config.yaml
n_layer: 11
d_model: 192
n_head: 6
n_kv_head: 6
head_dim: 32
d_mlp: 768
vocab_size: 1024
activation: "tanh_gelu"
norm: "layernorm"
norm_place: "pre"
norm_eps: 1e-05
positions: "learned"
qk_norm: false
attn_scale: 0.177
bias: "all"
tie_embeddings: true
parallel_block: false
init: "normal"
init_std_qkv: 0.0406
init_std_o: 0.0
init_std_up: 0.0406
init_std_down: 0.0
optimizer: "soap_variant"
lr: 0.00695
beta1: 0.95
beta2: 0.98
weight_decay: 0.06
lr_head: 0.01
grad_clip: 0.5
warmup_steps: 200
schedule: "wsd"
decay_fraction: 0.653
decay_shape: "linear"
final_lr_fraction: 0.0
batch_tokens: 65536
seq_len: 256
doc_mask: false
train_tokens: 286700000
steps: 4375
dataset: "wikipedia_en"
Each number is 128 + 32 x the weight over its row's rms, rounded and kept within 0 to 255. Layers, rows and columns count from 0. Numbers have three digits each. The size before them is the row's rms in percent of the matrix's.

# layer 6 MLP down, 192x768, rms 0.21, rows 174-191, columns 576-671
098:071132053125132163119122157124137156185133099124138060095146019084124173093083133137142085090110147081131112108180172151122145125184164149156138100133137163106185151150162143126131081168124146173123112116124080145126054082154127086104122102143128129158112140122131136053112106120164183111
096:140189112056076148165114127101104138152136159182168093167145143126104139131149151116130144104123090153156150160131134123134114087138097136115159155179103157158116115132183111065148129103120112111116122080140104175106150149089163135137094169145112150102162141157109168142143161095148175076
103:111113123142130126128189133106164161146088171166123116093092161098129123153140093068138113086112169119179129117219146157121113130101148099122152126107141136085063141126125073089100091128107158139150103113155103123145107123150135103119078101124141079138149097142092174151104090201084177100
099:156135130171126141189140181129135148171149122171153114115155154125131079147103124147111086118140132094147120195131179144143142163118155082115135133182094068106103181143130127156111109164064102173111168119140111069123077102148097151165131127142137122066170147111136102103069124148120118103
100:127157145107117049135104142107150159144142132130095140094116154133079122225124083139117079133134201127136130112113106121092206146086025151095091148064145092119135117087196148165063128143076154133208115119123106183152086096139120090121128056156086140102103124100121121113124103075119124115
101:086158153124140117194102111122098124122137113121183097170134057167091113147112118163127138139132095105170110170175158122120118120149151093159119140165128131099073100168223102156097082142131131177104140109099159092166132142152051132167168052133141113143140139155111148141174095160091135159
104:137158100084124143090150154114126106106098105116094101108113127105108050195150109122171097083116119131145123129159137132143074092101174120138130137138131140142123143113118153087098164135130113106167163061117106134147178124119142077133166184152097069096143131183150104126174109125166114081
097:138104168086157155126092189138098159118087149098116155090099141147137143050148115096158074132143185112120107118127098165163089195098145129130056104105165155062185140141137091174137142115108147156163087065115077100091112141103152109092114149099126165092110083125123149136133152117197102126
098:103149092167141097089112119106086117116128076165105056074166121126106135149116126132221127132081118141146112148088150095103161083124164175135109148162129142168113153112102116133105166099129131155086081114081083136085140132121092120141138190140136155166050123165104128113091084118143111123
095:128108103124080169137131064090161041103129160146096126150083190079093109058110178090049093140148141053106144106067165107150115109140108184110112148074162137163147113134102161150132196106113160142135140074127191165115125088106170132081187159114109089152124173116150183143061185140144148104
102:098121133128141153141113147090161161106141095103182125084122102189110123149145093139133145169156124144103084077139118120118118128138149126111141169143103213121147174186098190150108153099105114166130086168153093118099157109172135087148216097135123162123105188137164158085120155169113146105
101:120079089187115115116129153115128121104098134128166098077063208091123174126083140152124153131166144127120191157156089121097112130168091133110165157094213137153082185087124178095141092143177125144153123174109108122172078191128169170143082141137073104105112167134150184121137096100130089147
100:132140112133117161098139145140139131070155152124164122072125134088151147144146055127169141164129101124162120147116124129129162115161177119088103165089112104088101132075139187136123152083110102123111120192157131137106140079138166169215138117096168169061154159127100140092155083158067097077
098:154065098078147143069140186138169180127138166094065183167089113171094163073110146158096100074150066091044104063108126133142151122145155123132136066088171154183110160150150127083160162151162124080144118159133093115157117169123157145101071139145100140144170082138139156162166106148093122133
096:127122103119163107119188140131110154079149132184151124108174044080147137117126114130109138102089103085186157139083176148152118145188110097146129154170119088115100106121161148131098145106094139119137083095034134110115108124093131150156200150106168158124144154124137097173102153139069120152
099:155090164119140087123154188165107063116085185166125072168091128138164176148121168159110152110090159145178163111114170121114107034081151124168202116101120128169151121118081124142114178162131111153135107130178095128102121070111157113084085116142071156116152081096141067128089121194125088159
102:131184118139128115150128156150158127175123151127142159104109101103155044137148133123037153148095143139140077042146101080103109138147163105141140145112073149128172150119113157172113106132120139099131167171066112126122152178153089075119151080124118110096127115101145073194122120091134108174
104:118143152150102110145181089146148111081139132199107174090109114070147142189128129122216085101071118091085182167160092129086245121053116074124101152127137075118089098159113143133137133115140128145081110110087101105121113170117110134121173178138086100106087154134137172140139175132170121093